Part of a small language model's weights: vocabulary 6090, untied embeddings.
Each number is 500 + 25 x the weight over its row's rms, rounded and kept within 0 to 999. Layers, rows and columns count from 0. Numbers have three digits each. The size before them is the row's rms in percent of the matrix's.

# layer 12 MLP up, 192x64, rms 0.0829, rows 39-110, columns 0-63
092:515486520511451448506514478501512500479506470479540542478531522483484483434528466448491482498506501492488537505496510483510448522517455544506501529486473502490495483504502497467468485537509490
108:499519515529455470483533527501470469456520550480535480523482508519486511513466521499509502450531464502473484563488492512513509487509466484498503511481485530488504517492505492524465452494554487
095:498534469531487512488483525514487473505505444506493529545534520521459487502534462546520517492527480480509520449486523513451476492504453515492512527531519515514494489470481506522515490510480551
112:512435487489497504500451499479504557485506510488521482453523499475507520476479513490494513494509520485575490509537487476510578471518520482506507472516508496536514479477496470492509502522496474
093:516472509459498471492485532468495525502528521500516489509569467506479481488463479491518457494518518445454480475525488513521515486535468477493463462515487525484488497533478511469530500535516505
093:478518517544530523531500463548486501560516511526511476500500472536504497506496507476483483538506477480494486479480492485500481521493509467482560471502466494465512468501508543502435473505496472
103:497467483515482480477479485497489508519514480506493460501543471506512461506523486491495540505477513508536542515499468461462543512501483532478545461556495478481513530490570490494483507476491493
093:456445470510488471543485528505520498497541506558499473492529481482493528527489517464510544499479476480518527483537490449542519515515519506519466496491507494480517510486521507506481452489478473
117:478515478490508453556517497505457509491485501531493510476533482460527499440518475489501455481495520503559485514491515479517515470479485470499489502476484530475493505522565510515456524507515501
099:519500534514513508513491513507454462493518510473505510526488437465542466504523509516463502488477531513490528459507505486478512512475521507469555520529518504517478527522524547511476538508452494
102:548511514513485499467511469474522525540498498463499492509511420490487465528534497485514530509505541488522489475513513454503543529514523541488463532496522517504525539526487502485514527515503488
089:489491452490502536462489509507523510531466526534472487521481545564494511511506474520466467488476558475531454494487518460505515506512505490471474505479493479484481464498472516489521507472526485
112:482521478500514497497488497463460478519510494491456495451490516520502514535539509493475441502523538498517482505545504553501477498493512498526524496545454464506507550478528484475473513467495519
102:516456484503517503525501540463465517516478512476517504490523527492508564531470495513459514510504484449476483500483501514505477466456492492528490489519419491524492532515524494521518513515469508
103:506512493537513516514465466468495506473510549492441533539479555500518493453489478485504501449513552504513501511503516480491451529504472513472489483543517491495496517515489514533507504523469480
095:504530491476513465575484486540492488493515509501469499489511477533492476532529501488513452548501518517496512505517468514511528498481506483485532500474507553514449504528523541464480523532508526
102:444522452519501508502518456498501462521483519519507532479489514462517535467526486494490523472492516508500460500510504495513461467484509538496456548485479469542486520480488522467523498460503467
095:477547565487566470506503460479504502482479480502514465484492474499476514469490518514494495550467491497504508441504459466498523441498498499516505487474482487491495505507531524499506538520509496
099:507495491516529517529532515535506532501564461528497504527480483493465476489496481519472514542512485461516496496486473555482507501524494522535508492483482473547526525476481479508552474500486455
101:447466489516499530528463518511548508464495480513456545502472479494542519515515504504526460515488535520532519512492498489496489546530501472487524512482543500497491498494501536499499434504464495
095:459475523491538464497502534492489481505499488535529524543451467461493450495544493512528518543509487472465527520531530532492506494518492507511500526527518513458487529474504508510488453499484517
100:520488495517509480453471524494495509523507497474520518486552507506523507472488530484510489459483462464498484521497518478470568511489500487518439491514477485482504508441497529480503461468456485
097:455464453480471492481479470449504479488520480528479507504520469497452522496504518556503502485475534460483504503515474489421503456486488536475487493505506517525500495500482483502474480509508485
101:540492522478442501487467511491511500489480491554538510506511492497496495493472525554532528528518467493507503529485523537496491533514468487499465520522480470491511472487572496498492504456469481
096:516508467474469514473551514527468497464508523508484501440518475492500459506498523482492451502478556475513502473517510516480488497476479454512486479483485557471499470506499514486466507538516480
103:512544512508494473528497507507508511492504493501519564502472499546521508470481503479505483530528542506472471511476465530489487471478501522504498469562478541493462506516461514464502459482516459
092:496478466487529494471518512508478477502484472465482499495498501466498450485501482457504517524515519528494502477485495475575478479500501468481442461493493492504489529518458497515533493465458453
099:489510502522495517527485511517508519463484482498484516543470530498511469514525448479530499533510492468477489534496538511474505521484470523499523560492513509510537525515504534569451491485470514
084:535510487516496512477495499503489515508534492471462471543478461498490508514560510502511516520506513523475462523513506544482507454495515449558530523489523489504519542492530518518482521528547517
100:532539497531504504483468512479478502448483529485533498476491474493473479488521542493504538481526487490512462515457501517510491513475509525527523426503487470486504532488491451515496531508550496
099:489521472487548529478466520516476542540511530557512510519481508493487519468496499515501507542571485528521509480505480541482464526509541503518501475522524459496516488481503483487500504460479494
123:497529474518534542477508509565490538514492503504507504495521486492503496529475521519478501524512528497453487526503489504513496491489509471468490499504440464488551506427528487457525470492482493
102:540516475506467501504470540490502552500492499505478488470537523525495470524481498523496503534518436508466509536490502482509476541463530478485549518491468509538492537502512521489528498533495534
114:486496492513496512472521544486511490437560476506475545515513486441494505488545463495486494515542526494519548493526467507487474529508475502492509525512520491473495500520471531520477524495505464
105:472540503476510485475489493519485497445475506501512488517479531514470550480499499522498495488477472511493471467497484477549530524500518523471502501524525530471462456513450533527519525523459537
099:467546466503468510521532504494471494460509473484480475486471540536510488513480552503466489467508516489524544462494482510550488448485492481505502558465504467510504516499510517477510489511500480
093:469505487472546492485514469495518451499483513493447493480503489496499526472514481486505511458508474498532472487522471519547448547504468509527473523473482493486472473462469477501499452484523489
107:468474495515491458493537494532500478483513464495513455506510476468485494487507498488533474525474492510489529463560516513499470486495457502525492555486520488467465500501503528462467480477550471
094:477463440480489455483491518487489503488529542530522510490485499491571498506496495558505537499525498491477496520465518485463516485487498508487499471530495534460519485518470503541481499511504547
098:502504495489538523498505503474505430481503536506477502493558522507505500511491527499496522537524529501464497485503493525479539534519540496509489468482541501554439495491502495458471529530506487
103:470517477531505483509517479527491490493502489478470486502536484510501454487540529508496520483480475481551544508487487457470529455517487490481467513521499526526519517456531517483475570486520520
093:490478527480475472481541502491539485502497482485481526480557461505506492484527478492547472461501525452475478490519532527521473556535525534515486524482501502490478487477466483484484468514478487
091:458448465487520498474462474467540472507513493512522475492484479477520516519516505566509540477496492524472518495478467500483490494507504512513503483497515469506470541483531475443495499485445507
095:499496473480487481505492475503523471545522445472443493486516514476444471517510552523466512502508518503481442507522509527496470477479477487486478490530520458495464500502512511484482471528531512
110:429492541479551495464508515490530497481506504468453500508513524481538490469520508484472493484515488482497531510441496485523529500506490549517491479536460533505495521488486509508456524520485513
104:554481541501501514487445527451507487543516484486453490507516498508476452512461489514517491532534510496482496525488489475511491507521511519532466516458535473469514489496463501522481532527499468
090:506543476504457492480517506541513497490453502478478484532483496472502537504495468488506497418521496493521495501486466510493502513563526529516499465518511497525535488553471513486506473522516520
095:487488536507444538550485529530470512515499472506530514541475465461493498572480477509467484483519508456489517491501520461486516496462501496505508510496517484498481510512501533511473550491475509
098:500517548535532497499451496491520519543500471478465547506481456493549513441485519520517496486514499477477487516484535514503547521514476501509450527527526464501498522502523511497520499495470507
095:501503487509489500484497541466542481505492491529525505540514476450530498526498486536532505463494451526490500473483519491478495518495526514508550508482487545466492503514507502527550520427484505
091:486473510513493505507541451482500500506473504525469500474481497492516511503456492497549491521496480444509466530483451488540507494527527456464478487532540462516480509532532468476510488496468510
105:552509499518510545500479491520554473456505481504524510492510527535465495535490466522519509505528521543518506515459480492493481478530505486511494473483503523480538461472467512505461439499487501
107:476488479542472538509469449517445479489506509494476502529532516500450482460511501527526505547531508460544508475500494482503485467475502478514456476495509494473476518511521516468488483480513531
125:510500493506516505531510530480490504531451481493490521513513439437464499500469520516521537516543507488500494522504496550506548483533491480491511498530535467508525501491516460532494481534509459
101:519536499496471492500530487487452507583489504535529465509528460507478536485535537522507524512502514497472506519515491454472491489453497514502508493525480499546529498501511497521510503505523449
099:491495505478464486517502507520504470508539491510523513495452526516483505521471495508511479490516462540531484504473469506528516483489486501526545467544489540499479530493538508481431536552528501
086:514508457531530484514513460475510497477496505516518503488486539531481521500498501488541518452483483528472495488510478508486518538492514554479500508481504495539503488463440516496583495470513500
095:443484454515484484501459490485502508493479473516468452518496538476469491517520461453474483492517497494484526469520498507514496504479476519500477495524484576511531480531521515487477493470480540
120:542487484546477531475509527539511455465476482486473551501514533487477478505490501509515476497472511484477513506482537476532507514501469493531477501483541530519488543483516559454484498515510493
092:478527511498445519468503505498563507479504558528472481475473472460469521499446506488487507473506490511500541537493490474509494467511505500495504497504488533534498502502516526531459460515473466
103:451498513531470495443502503522507518460444513555492504498469520511440481479486488496501521471460525480481502489515501509470485525514498532534488480508511511514492538504489517469475537514467533
092:510572496517496486528489513468507482502493522478463484467529507469482475468517510548505502498536478508473520503530405477484461502477476509521516509494529517508502521505497473525502510508530514
107:515479529519485496504468475512485528533492538523500496507521515480430511518529487512505478535512482503487486459530520493467462474504468533529517486504531529448498502522468448473528538509517490
105:492529508548479501461531508483535504483481488469515463467464482502506499505512549478505457486512479496501490463508493448470462504488494496492488494479543553492517531488496536533492495496556467
094:499494492513490511505502499508499469545488488480513494501466462489517524438473527467482524542513523506532498535500548533516485487512490549510479449474501485526478567510482524520510491529490531
102:489540481523542515493494460507495504480514457502482456467520523484509505459481488471538522484509507465497467466489482476526458485503486477455468522549440474496491515529509490521517497530505513
109:497503511558528518508482501489456550509480523488533487515503512485510434523478555501540509495451450483496495493492498512492485497538467498471525483532511478485472526486500477520465491508522529
090:497532527489506501511526566484488545503544499487462505465512494479482509497495481515540481498521464536532450464469489493480479431512476517525491483519491489490494486479504489492461455511516495
097:480503494510520485480510508508458505539477507511447478496527461571507518528455513486524506476499476459473467497527489494494526494484468514520503461459515541480514500501509482452498522460509525
103:495501470478540469476532508484480512517511473510495461499493548518456491525520519425523496515541503504500493489489545522509522501501476495472522497504508481447525466496562480477493519501467504
095:504452516467493489517509480501524491449529501510480488527431497499476516510501493520501513509478516501458499479478479463511491510484511537479482500506510458506486444503474501479499507441450556
110:484461494502540521507490489501527499526533440503467466495486521500510512482494465508484512537489485508503478492447560495493538510534495443552539487500505481471503467497513504507530468502469502
# layer 12 MLP down (transposed), 192x64, rms 0.0837, rows 39-109, columns 0-63
095:496479503514469475520525494469496539507488528497490511441492481491486461455509483462534507526509492456500516512470501503456500524508477469436487524463495514483490486494506499537499533442470484
109:529481512515491465476479506490489484448531516524505471478489528516542499541518502528516483528511499485502493507517477475536475512487488462543517521502488535531523558532552471546498477492519475
095:476488509509544518471497533516494477462499540501544547547490507487516505495464480523505536508509442531526510496504501468495515464470496520470513555535474515525509504489510522525490494505483551
106:553468496518517483508498494529489481489491498514463480505498512444533501544504519506533491501474510510483518481513510487473466523506472500546481495447506511482466548467540469514475542457480520
097:497517480489515479523508521495478514499482534470513465504444510525500514457494488481514537473526508556494485504436529473483514478526512496533486507482480505457522519495502497446513512509445463
092:468548481497488508469570494493526511467503490551480473502526528511504471492520524487478500485501507453510483510537519510478509487498498502478506489536455514487512497515499564503496508487424500
097:507527489512529456466546547523487516464490558533506501488515471482520478473498513526524496492512513527536487512542508493503500525475518473503495461529500485532495519492559540467498542517503502
104:481533504479495488490513521524525465505490491517506541524476506488496512559502528523506517457520486581510456541518522478549483515485495511510491503495513467535491533528477479467522464491491486
109:480514476492487447438559456476481506481500541488497491515529493486503506497535494490470468478508514493530496518512487528503468472482493462488489490530462523480514525469489535535523482549524488
099:531541507510486524510490496524514499436513497506496513526504460472501501528536504536470465480513500508469516491521496489517512509472508486449504511503459541460460536503509527451486498476472554
093:499529473491514474489535505515518479491475469494511491472508519515534541516492508486476524480537481511480500519513479488477495489494491524565470502477477459479512531568476502505562507543519465
099:477485574484506468505524486491499537467528492539511487473464525525520501547533515527504498506490521472557481501453482540492510529487518474492483538501509488539497505499473518493506520502545516
110:528488510501532499501493507511514488484527513532486477442501524506482436462531496504474509549475504489512488496498497507485459532492491464498478528528485512513554462530497472466533530480448506
095:512508491496511459499462528475500493486499485506456456457494508555508547501503501510488496517477496538528479525489473545505479485441520469482527554500506519484485508500507498491512544464530464
103:481515478497470440472544522476512469468504526478480496458510526502480534489500463537518526543500489538515462500501493513455500512528510484533532538508508493465506483497485517476477526478458475
094:460551468527476531489493490517511518493509537513489529529508495494468508471526496536460475507474529496485493474505482507528498486517500519552513445510488538520520532537507514530529536501555504
104:443500523479526461486464445524498468525474480534487497529512506480454481488490467454545490493488483495519528503542489465502502521528470470485492508483497538527504523491489488512537480517522473
091:506459535501448539540469469502503520455498456500537494483452521496500462490504501546499473525480520463474540449513492526494511494509512526484522519528480520522478520498511514492499512484470527
089:477494487524522495532510495520488511485510473473512526446542511547479492501528514511540481516470483464495475485533479515494493523477550513522504479525523490482463430549509499485507497459493527
101:536514471504474524496445534508507486504515464538481513482461470518514506490496483579487478529471517487498535506519472519487494477538530518438513507519549477525488487501512492506503508477509482
105:517525506509537513499503503536490480521502499468502531412509508517485574524465454495512479499505511524488505489510464543496489497447519519541541491468498477507490494502491493477525497510512510
098:482460480524516481464516509495461519485575490492519495473521484524487475491476496467504507499532455446521491490483504510497514512461464483520511535552508481508493525479506536491491502494464448
100:490489492500497493477528499516471514509516440521462461518485499490518483528478528475467479468541494568489513521537485505562523471480512500482526484518481495510507564479514468507497508517491485
094:492471483541551510505520521513512508498470480562510455494504522496503483484489536490498488501507491489494483473458482514530514458522479523515495479491454478501471508545492518502479492485415523
094:510495527508494504515527485513540476501449518522505489516496516518510509539530487486483494502475437473477544519478521530441529494483542502498512507532489475494457489555472479496492484502449507
112:483531538514500520530526529489526459527534499498515550496506544519465538530476491487491468509530488478503438500464463474509519527503542457515468465494505507504492468508465491505509513514491487
099:503509489485528489487542493487490531522524575460499478543486492516512469520511501479518537454498480510442441514478505523479485473484496511508507495508471491474513491459489451534484496491504519
101:530470476484535482509480457510495504501503514523513480445467533517424523517544515493490474538483520471507523476477521503498479508492486467533494472481515501531471449500520471479497516478515483
079:510481490523468566491460528542492504465518494529522579477534518514507496505497479529540515522504509519525506505515491506495513532511537496515472530505504478509458485500486520493542530514457497
100:509497515487467466494533552496489478519489496525519502530503551487530542519494471490498478489444509529439510479524487495487519486476465511487512536468513521515510515519539532473498486466454516
099:485499507534518462533450535529501520496525493519478527482504524477476536500468461510499519498489483505478534500488507550516446506474533478568492441499507482509507502464493526495496524518506513
118:512489519539534547492479508521473536519489499522502520489539518497459452504471524500518492535480496522510516515485515505502496478487535473491503511494430537481458527506512518453505510486477559
102:516489471503506520553543503508540519505546473513488471533483488516467524520491502498452485495511511537491513499524485482486511481513480532461480490507542511504461526513525492475496515536458432
112:476474583510523501467497506484529499476565503472518534569483512485476515535501508463531499496496512513480549501530484505519523506481491493491530493494504542492548500505523495510493490503516511
103:475545522485480508476464504548501493545530552512479491576480540531517523483506520509507504493474472484466487482514500511501519446496518528506538509492531553487489503499512491486501527490481504
095:478494502501498475521519523511513435493494552510493499512463472441521508507499523561520459474519489513510456498501532505512507497511533542492505515527479486465472495469512498508469452535512484
099:471491502502512502522555507477516474526479487498503469512475510562524496523483518490506518467499493488484467478502533489536497545508551509501543501442507482514531481451497454494502495499488450
105:494491474485493474480555515526500452530466493515501524452506523515497475450497491485508500494500498500539485523542504512479528499493503541502513476496467466512514464496454425530507512521527490
104:490525505486493442504503505516476470519480514499504488465494513487474544567514507468507519487481473510529496470520497504503484480511500501483543505513455529518463483518542483487500509508453423
106:532509436466477482485506525510509511510487494540525450460453517532483492521491480464481515497491487468494490484480479485480541505511463484481506513510472510479508499552522478508491486542519560
104:472502528531532478485530529505486550481519514476469494524517504477490507491501506501502473478491471519507565495519486468469509450482488488453470500490511489537503496464484467437497519490533541
096:528507483439477497496456488492521493486463526520526478516486486461505539505456505512525493483473483495505462550501485527483487503482531472478541464483494539482483535465477484518457506484530519
096:487502518517475482523513504519505517512529513480539519516540541505509472557511560506492518466497557484493489508499528465477504495459529492482493486545468525541481492439523488485515510492502518
089:528488509528512543506486495544500485527509539523519471548562498525488502520499454555478475506486522525515535531500548484501526485504491511502493506497482528450515513500543514490459475493501511
111:447486536467524467496520509504549530517467528544486493567484485493499479493472497462457447496485487544500503484488511539488513501507527508548508513516486490497525473506526503499494522534508497
101:549524528492485529471523479484505492504538479483490499524462526508526493497510524464444496499525503475483520502529545502541506450515439483521456496473528512497500499509513509542505522484532531
100:533478471473522542503466511507467471512525497516537558441477508543507501534497499533501544482502539522511529505481557511453526490494487484510482480504497450511494515496477483498498490517504500
097:496529487479463549503519497517512483457486516491472548571523469495515486445500482528503488502516544509499480520505479514474479500495539446475508494500515524516491495502500543496533472475480531
094:484504463449492525479469500534502460507477509523506488463482507526442482471512443460515494486510483535508506499548481501494498502493523523556528503461502509517501476502505518464475514547490522
109:523502503491468518509450526515493505455499496468493536556504469481450508509467478505487500449499563563511504496515482484479498462480525506495521499496506476507478544498499470469492489511508530
089:525522505496497494504476487473494458461514514510501478442558515505467468491482496458526490497475498548507530536515507479497480524550507497528493496493524507516504483521506460484535519453489555
104:475545559478501496509476519525509443490518499476502514528497494509489495468493509531550541520474493513466487507475524492497490471516487521539540538478488520457509443545516481492519509502507483
104:474549523490482506543474498488472507445495479476503507499519458539492509495493514520488478524511452556531513510497489498483481474478511496496521497510513477512467559474520546473487482525526453
108:478518530489511475476505491497512498526438520476501499506514474496524463526485501507505482469508491506501502545481493477452513496531506461492518518479470482496482568533469472555487549537492473
088:503547500520470503534500528486547506459449522509505500560519518514554494506519509486518540468470505547525498480474531539511504508515543512500505521483470485523477537493498481501503508473505469
104:487499474513491486527529516502530529493490490474501491527489543474498486467523482499507525555475483502515499524488504482536560467496506454517500500532503471556529513514500523484453480548548499
096:459473517489464475541488542474531499542515531477512486531466488488546497523466540472484518551527525483509526515500473489518495472479479467494522496483478518502504522473540466484505531508519477
097:474486543484477500505487437489486519483546500508532526477482479551470541506501516512491490531510496517548479541461498524515453507503497474500510527524511459513494521516524525485532494468539512
108:506529465531525517490490498510501483460468491469502549502464470487518460481481516482514466509501519546480493535459492510475493481531491487546535490517513517523520521503500567462486532533511502
096:513441489512522490482497511426489488478510489513512524501525502502513519524469534486470483486473558512503490518509525496469470511479454512481485511506497491525496500546485495539575487494502470
103:468479489485479506489490485536485505462502479491477490494511444491470553436503508519534533509523475537528494524544509508490466479514458465508524490512534481510519530473490455504511530515519502
095:456476505473471500461484511541505511498478481526559497558508480530512525451485524434500502527498477470505528513508531489500506538510490505487496503479502485522517476519496541534519460518487511
101:518494502551501478508531523483483539491472501504518517519486503487503515499521496508503496519477545464483476541528519504491529486494482529558535469497440468502476522515503513534545536502519558
118:499507468517494475491486503530525498518457503523469458472521477509533501465516532485496503513485463474507496465488458457473521506509500497437524481458477531516471497491492524517472519482544449
091:515516505504457478536478503480513520489497483472528495494496513449515514488506462507491523485492461542498523561503463523488475480475461487542547528506473515485528484459538465495493516479515533
104:489515469471479478500527493468475532462522517504488483433444526532491512533508538523502460479488495487454492486493484475485502524479521521490453464534501490485479492486500463476529522503491532
098:474490479488500488487523505538472505514551506476521477525478468552490531510501477500446503453541505531521515504482532498516466482486525491532475500463512509488465520510476540496468558505481499
089:460492530556539514500496458511522516472466495510502526495476533476498519481504504476518475533498547536472526507473464537485520518470516474442517530532505509536501507488500524507528522491480530
099:505509483525516510499488514508485490514537502520490466498481557515527507444464525486501502519523489416477489512534504511567493504483488487462533521474478511542499465514490471517502480488510516
102:520488534517501488513536460495487502514528553543523530529527501476506481482520539509487465471543485569486501489481481516493512493478461497533485493460476497457486484480478479513536486498512468
096:468489502486537487528516526493530528518523531500516465478472512522537513563499494503524511516471520506490444498492506493458520538540513482476480512500452493493470458476526505487497503439511485
# layer 12 MLP gate, 192x64, rms 0.0835, rows 40-110, columns 0-63
103:452489476484522519485481497485506517524515535467521497507498489496534511485542493501512468521504535504506479480531476461481489532477457535511507562523504501526553546546543501494497500513535485
093:462512524532522490483512500496473516461478488460527526521463521514502514517509483538498480498497463531526535504491474465465487533523544495494517489516500531520463512461488502530515521454510564
121:490531520488504467462510529481501486542519541505507494539513528520479482505497497499474491448530481470483471502485496526490491509534499500474522501541421543515469504524484518519505529535466526
097:503487528498537490528488503458482522480528533498535532515527448500515520503550521526458481490534464540529524510522489513479459502476496492444478513476551515503524499491522506521502483470510491
093:522477499538521486493512479529505474540475495525567488522528473477508492537509515510514507534513504502542491505451461477516505539484500509488519535454467503475459502547480498519480505470474479
095:541495493502506549459510487510513475496508534483483491515511452522499498481530473487458550502500500482527510506531543505501491557522479534491528497505555440521486501550504527497499498481508494
092:503482532533456472493520483519507499480545474451503541510516560503529512510469519505491429502531495512486502482507533473499496459485526460507491494511522479483529520520476467478467522508521499
114:519527481535475532525474531525521517480506500556475489501502480470519468490525489523483522493535520498549483551495474500480486470482541490494528506539508546449544490506493491528480498526499478
101:501522505509506545522489509580488519456503523509461542515516533493474565483523530514448498531541513515491539517505518502484492503492498490481499471494456519518473502483486503482484469505491516
101:494498508477513518512513510519490523483454457538586539481477515519503506491517501528506480501534521500504533512509528499508488486506534517570492489498493474512514549536557510486501503503483479
094:533491485495496535492478483512500512511533512491512480518513506487479488519552474474481487526507453519540480478571468471519574484485511498478558478496514502504520515493512474476474527521493509
109:528486516492527494530518523521504448494491519484531524540516478521538505488487491528482495512538516461471542481498517504494456498484495525435510495498480520458463482496534521565501525499483496
096:491512528535502499505495530529551515481508522502495577473490484449503509465472489501499498459495525497486446542516524504478510493515492551492476511524511482531478511477464514506482450512483511
093:472476479515498491508516483467492441480532487445526497468475494492433540463455469548512519495496512499521478474505514466460467459520497501517528480523512501489491486500494482514499509498470518
097:498486489487519503500505529521468471504498421507472506502467528475509493544527512511533527500527485533489453471503502495528484519507556555492506508498500502498483458485486506523466550538501483
115:540528507503448531512484507542484492461494492493488439508515501477541498500532506544529522495586537497538476479478508514527488490490522476489513503498488479528470531528508491508516501509505499
094:496509493495498489500556518516459497507493469505451522534503500504514546487457472476493540489527498472517503536465523524534497495483504514475504536481504482444522483514505480476490550521560485
093:488485526526472484484462505517487517514467511506526565494492493464551502513481519464479492508542489525543508493525499480507470484453544523471498471501518506490545475508483507473441528498490495
093:530489525520443502461495502490470490482481482474494515516485489497537476494496527573434540518471506514514533510481495527532454466469473513499489497533484478534489485502501485488488517496531520
106:523520488505499516527527485504503530519455495452541468498488500467522525524514514497508500487493527504474521455466473511497466519488510479551473518453489493519460449548541515510514518506513463
098:534499486503516516494494527547483498503464481521443505516531535498530498540550510525450509500531490506498495478513524476470528523540502515487502503471511501511458533535522502516487503509445548
102:487508513489495453520532552510527520511532506485521542492527525518510526531513462527481494563487487522521503558533509510533506488473481485556500512498490506525469471521521496513501525512514459
089:472530505485495501530534509474490486475527490527483482531505515502473520483550488488481499532440474490539499500549508501505484567485474522507549514493505509504541477504518536532501506476471538
104:518523456503504550469492496502525527479549512478521487487485455466524484477500492504504457465495504481503513465499469519531492500488509478517511556535487511501506529468439508478511529487490447
099:501458503502509548464490519548461503508520506514488505520521471541480548490511491517490473465519518505521482506506571481496508556536526480502503531481507489475472482475498499473546534508491493
097:537514480473484527496519527489496452512479549520526519508498511455516490514452515485528485487532476531465502480494419467489493491498500527539489482524475515491485508522501541518488534524515521
105:514479544458471498513444463465453476485503525521526496482473454497487490475530494506482519551478490493526485528536517531570504480486498522494509516499516508487495487533474522480480480502486485
083:511520486507501510516454497513491526506516510513541577491505488516530484507471449513499485484513496502514523477530489491521513520491519503442500504554500528483456513506510515516552497442460510
096:526492526503511475474524465509497514497514538495487505456485515521512503447498511452467522459513523473491472509535495507560492533510504536443503484527499474481459506495512500544497504523543480
093:506481496560448506508497491504510493478514484518520500525519546517519475494516460514581530482486537508487480533489509517552489484487499496511500503517479535517484486501475520496552454535510493
113:525474510551527478520475524472515471451507531480466544538486491470509495506483447515509508521499529527501507472530497488453496464508431509497502499508499491475475508506497515523520512508445489
101:484518512492550497490473479495475511504495493500483545549469513523511523502462501490460499538513529492458470484513492507505551479512518498554516495506497501485474481553490497493486442558472494
112:526499512527520519537469509507500535505540503535491552557466551510505493495516471502520487504489498523514515510507487487484493526471476494456546526475478495477509523526494501578500507467503521
103:508526451507534512513494498516513459484502518513457494514493482503497525474533476490502512496499481491519480543536499497498493575515472477444535511468463479509501503526536523543494526490476546
096:523517494508529552469537515538488506559514459521492505518525497464531504473482469474559470520532489519492514509486525525495502503504484474493466464448513488489455473510520516487512522501525497
104:500505521512472481484483536502513516491547488500500508539469491473529501512494507536487481498512535530522522520533543471525498441469489490470523477492496491504446516477508551522491540460503549
096:523503519475505504514480511548481492480529458494492505518499508528503496517521507519503469511518496441456501496495515469477470566549502487481525492501515473511458511518497578516501504471461487
089:523515502515503536519496522511498478505518538473450494507483540463541541535533457478498497484443515483473481523481523508525501472475522464470506493481510485534513474496479471504490506502458451
093:532505483537501490482485523513476489493543503478422478486512503494519517530509522517543530533506536548510508475493494550494527496498482514524535506447506508549500476502534510532500525478489509
092:478476499500502503474528570501477479489491507489444528563473466489483493510520475523494490532533484519511515513489520525536529515575508523493504494533480516472516522471477522502497519502508524
092:506472515508506512491495537481485539508529505500510444509457546514499505493502492498513533502500466502554510497468448483510492493501523508489448494532541536496529533475491561529507514472465493
109:491502466518514527545525471517508449539477450528511504508483449523519466484474471494505509504473497502507482505531472498471483484494521514488499491500461506559523524479516546501473516443483509
080:518487526531508532468545507529514517517472491508473546469432528489497449525501480495490459489503516527534491510504460503519473530492487488474447512488490523493459521536505495478509499478523480
127:502491559524529509505436523506499502476503460488486522533485493474528496481520464510469473475547492534503513521518476487512498518473491516446522483510512557500529524502484504480480541476505535
112:552466499549511533502497542496473476503491514512470503522519509464522486502538440560469511538515499489530531520516505488523515485545485511535500490498505521508525513500471530518509494543470509
098:541455505514486538512509516489533488458489490492534520500515482501539479487515521522518498522522554500522518523518570541469512480524491496518531505470462505468539476531513497513526488488510465
116:532521489520494514479522511544473485477543479490488520468506491503521500514481510519481515482520562484458529539498486539493464506517498460462548459509477552494470493534518493479502502512521530
092:473504456478542504501525518529482511502463522480531527454525479526532514488513469504479470510496507543528518442510520520542466482476499495535519490516476473495463471524513503529471469510498533
099:514484510488474516486520479534487531435495482459456513520512493495481510501531481505475512461537573510482501522467480502477532471463490454522508512486496479482473476481502483506530501456491503
100:505518510467500497517469504471532464530544518505530493513442497494480504521511451525472503475490506524461486470476533507510503527520491534481530509526485499464470463530524534493486529497536549
108:470495535513515543486487513495449491484498551495491492541474496469544520494495479522490551534490525489518553559514502485452525495479474522494489507518529507520485481511501524475514493545492486
103:514536571527496512494500516526486511491471517501516494500450488509516465554467552506500499486503482549454496485483532493567492492516506497492522516508482517485505498495440500510482508529492480
102:501483543473501490479518513506502472514504511457519503499447512459544494491446528523467492491521509503500489516476481481489528451518486491518528520497470524482479537501493467526527580504506520
095:486504545531529517461485521487543499482460519489485520528502484527510512481481452479512546512454507501520521457477523505473519485547496521478507527494485485515476510500455531473471502531478542
096:517495487490461497506496541505464494485467492451519525501472530485485533530509469534536503556465474508501519496445555486470477499514504484479505493555490513495526502531506526479477466477503496
099:546504450458514495507496480503490531474487520476485495498472517539451527466501511502502470516498534501509478449559471501468498517512475528494484511527517561510496498513522500502489518490485559
108:477468482501490492487497524462507540505505466513488529507523539509514506498547524519501522468464510511494522511526535510477500510540493455514493486500561507495526473486488462505460582515507509
106:479536498497529540493492506489471519464500473493529508545473472498486527533508501536504496486515490561515528510466546486482468474537526520474560493523494510531475532512472526497517497528519522
101:485495519491505481479467463521475547496438548509513493497438482501549493510456508508486511500522501518488520489516502514540546510527495512503473491490494511456479501544523542501505502550508512
117:511484494491506479501498488485497493477551543490490525513467509517510513489475477488487481543502554517505496521466560510530495541501483495488529520466516473472522514525458530469468484511448547
095:507491523505501483530482495501521487510514571498480528473493520521424502519487488522506458490524465486461537456514472528490493514482489514490523532525483512542475482501499520525538498545486521
121:530512521512496519433507548535468482526496455514502486501492525477508486491481525497478546516516553510506495507500541504494512500454524501481541563515525518461509509523471511491483516482486473
113:504555524490489496500479540482484543493524545532526499514486497460497461496530483527527476519501491521520540517485534489486506485506557528492500455532503519518509488521495523533432506491520510
099:509542530471458495513503470477472521464482513485519496498480493513494461531511519482476489520519489492501574531473496536498470454496482475520462539486533465486495496506507477541491507537532518
098:502530499535497513447496484524509490555517474521529515534498531518477505496445516493489549560536481520505495476479518487508491501535483514463530523479506518460525496512465487525477504501536525
112:509513477519509517472496520523478508480508500518537534491527477534499476465512479503514474538532467491473548495474449513535514463520534480502475422481506543511493507503472525476526512495499513
081:540486524509495470480515504504514511531516506542484557484547514532438515502514478500490506502497506537495496510483488521513496520456505441536481483475476528533543476495517468516479524506505544
094:488485484468480485489517555503524503481520506501473494511487457508483492485510443511492445475523520491518485519490502449444524493524506520493511441533516497453537503496515529480521495516455507
096:484529477514475513492475487497525548476497469507464511460441499484498514499496489535494549527504505545512502473471503489521511496539497515509489500517493541529538536492553476461501505452478472
081:508503509488426488485489461520541516523504496511493475505507451461482509497528540457477465512506499523480508517464515479511494467488509535526516488496516512522489511568505534477526483529469474
109:522507493516491521511517519566489504481502486501502549547534507493465474500567468505494524511485545491534515491540491476493518522500490483500532527531528516476443493527490508517462505517468504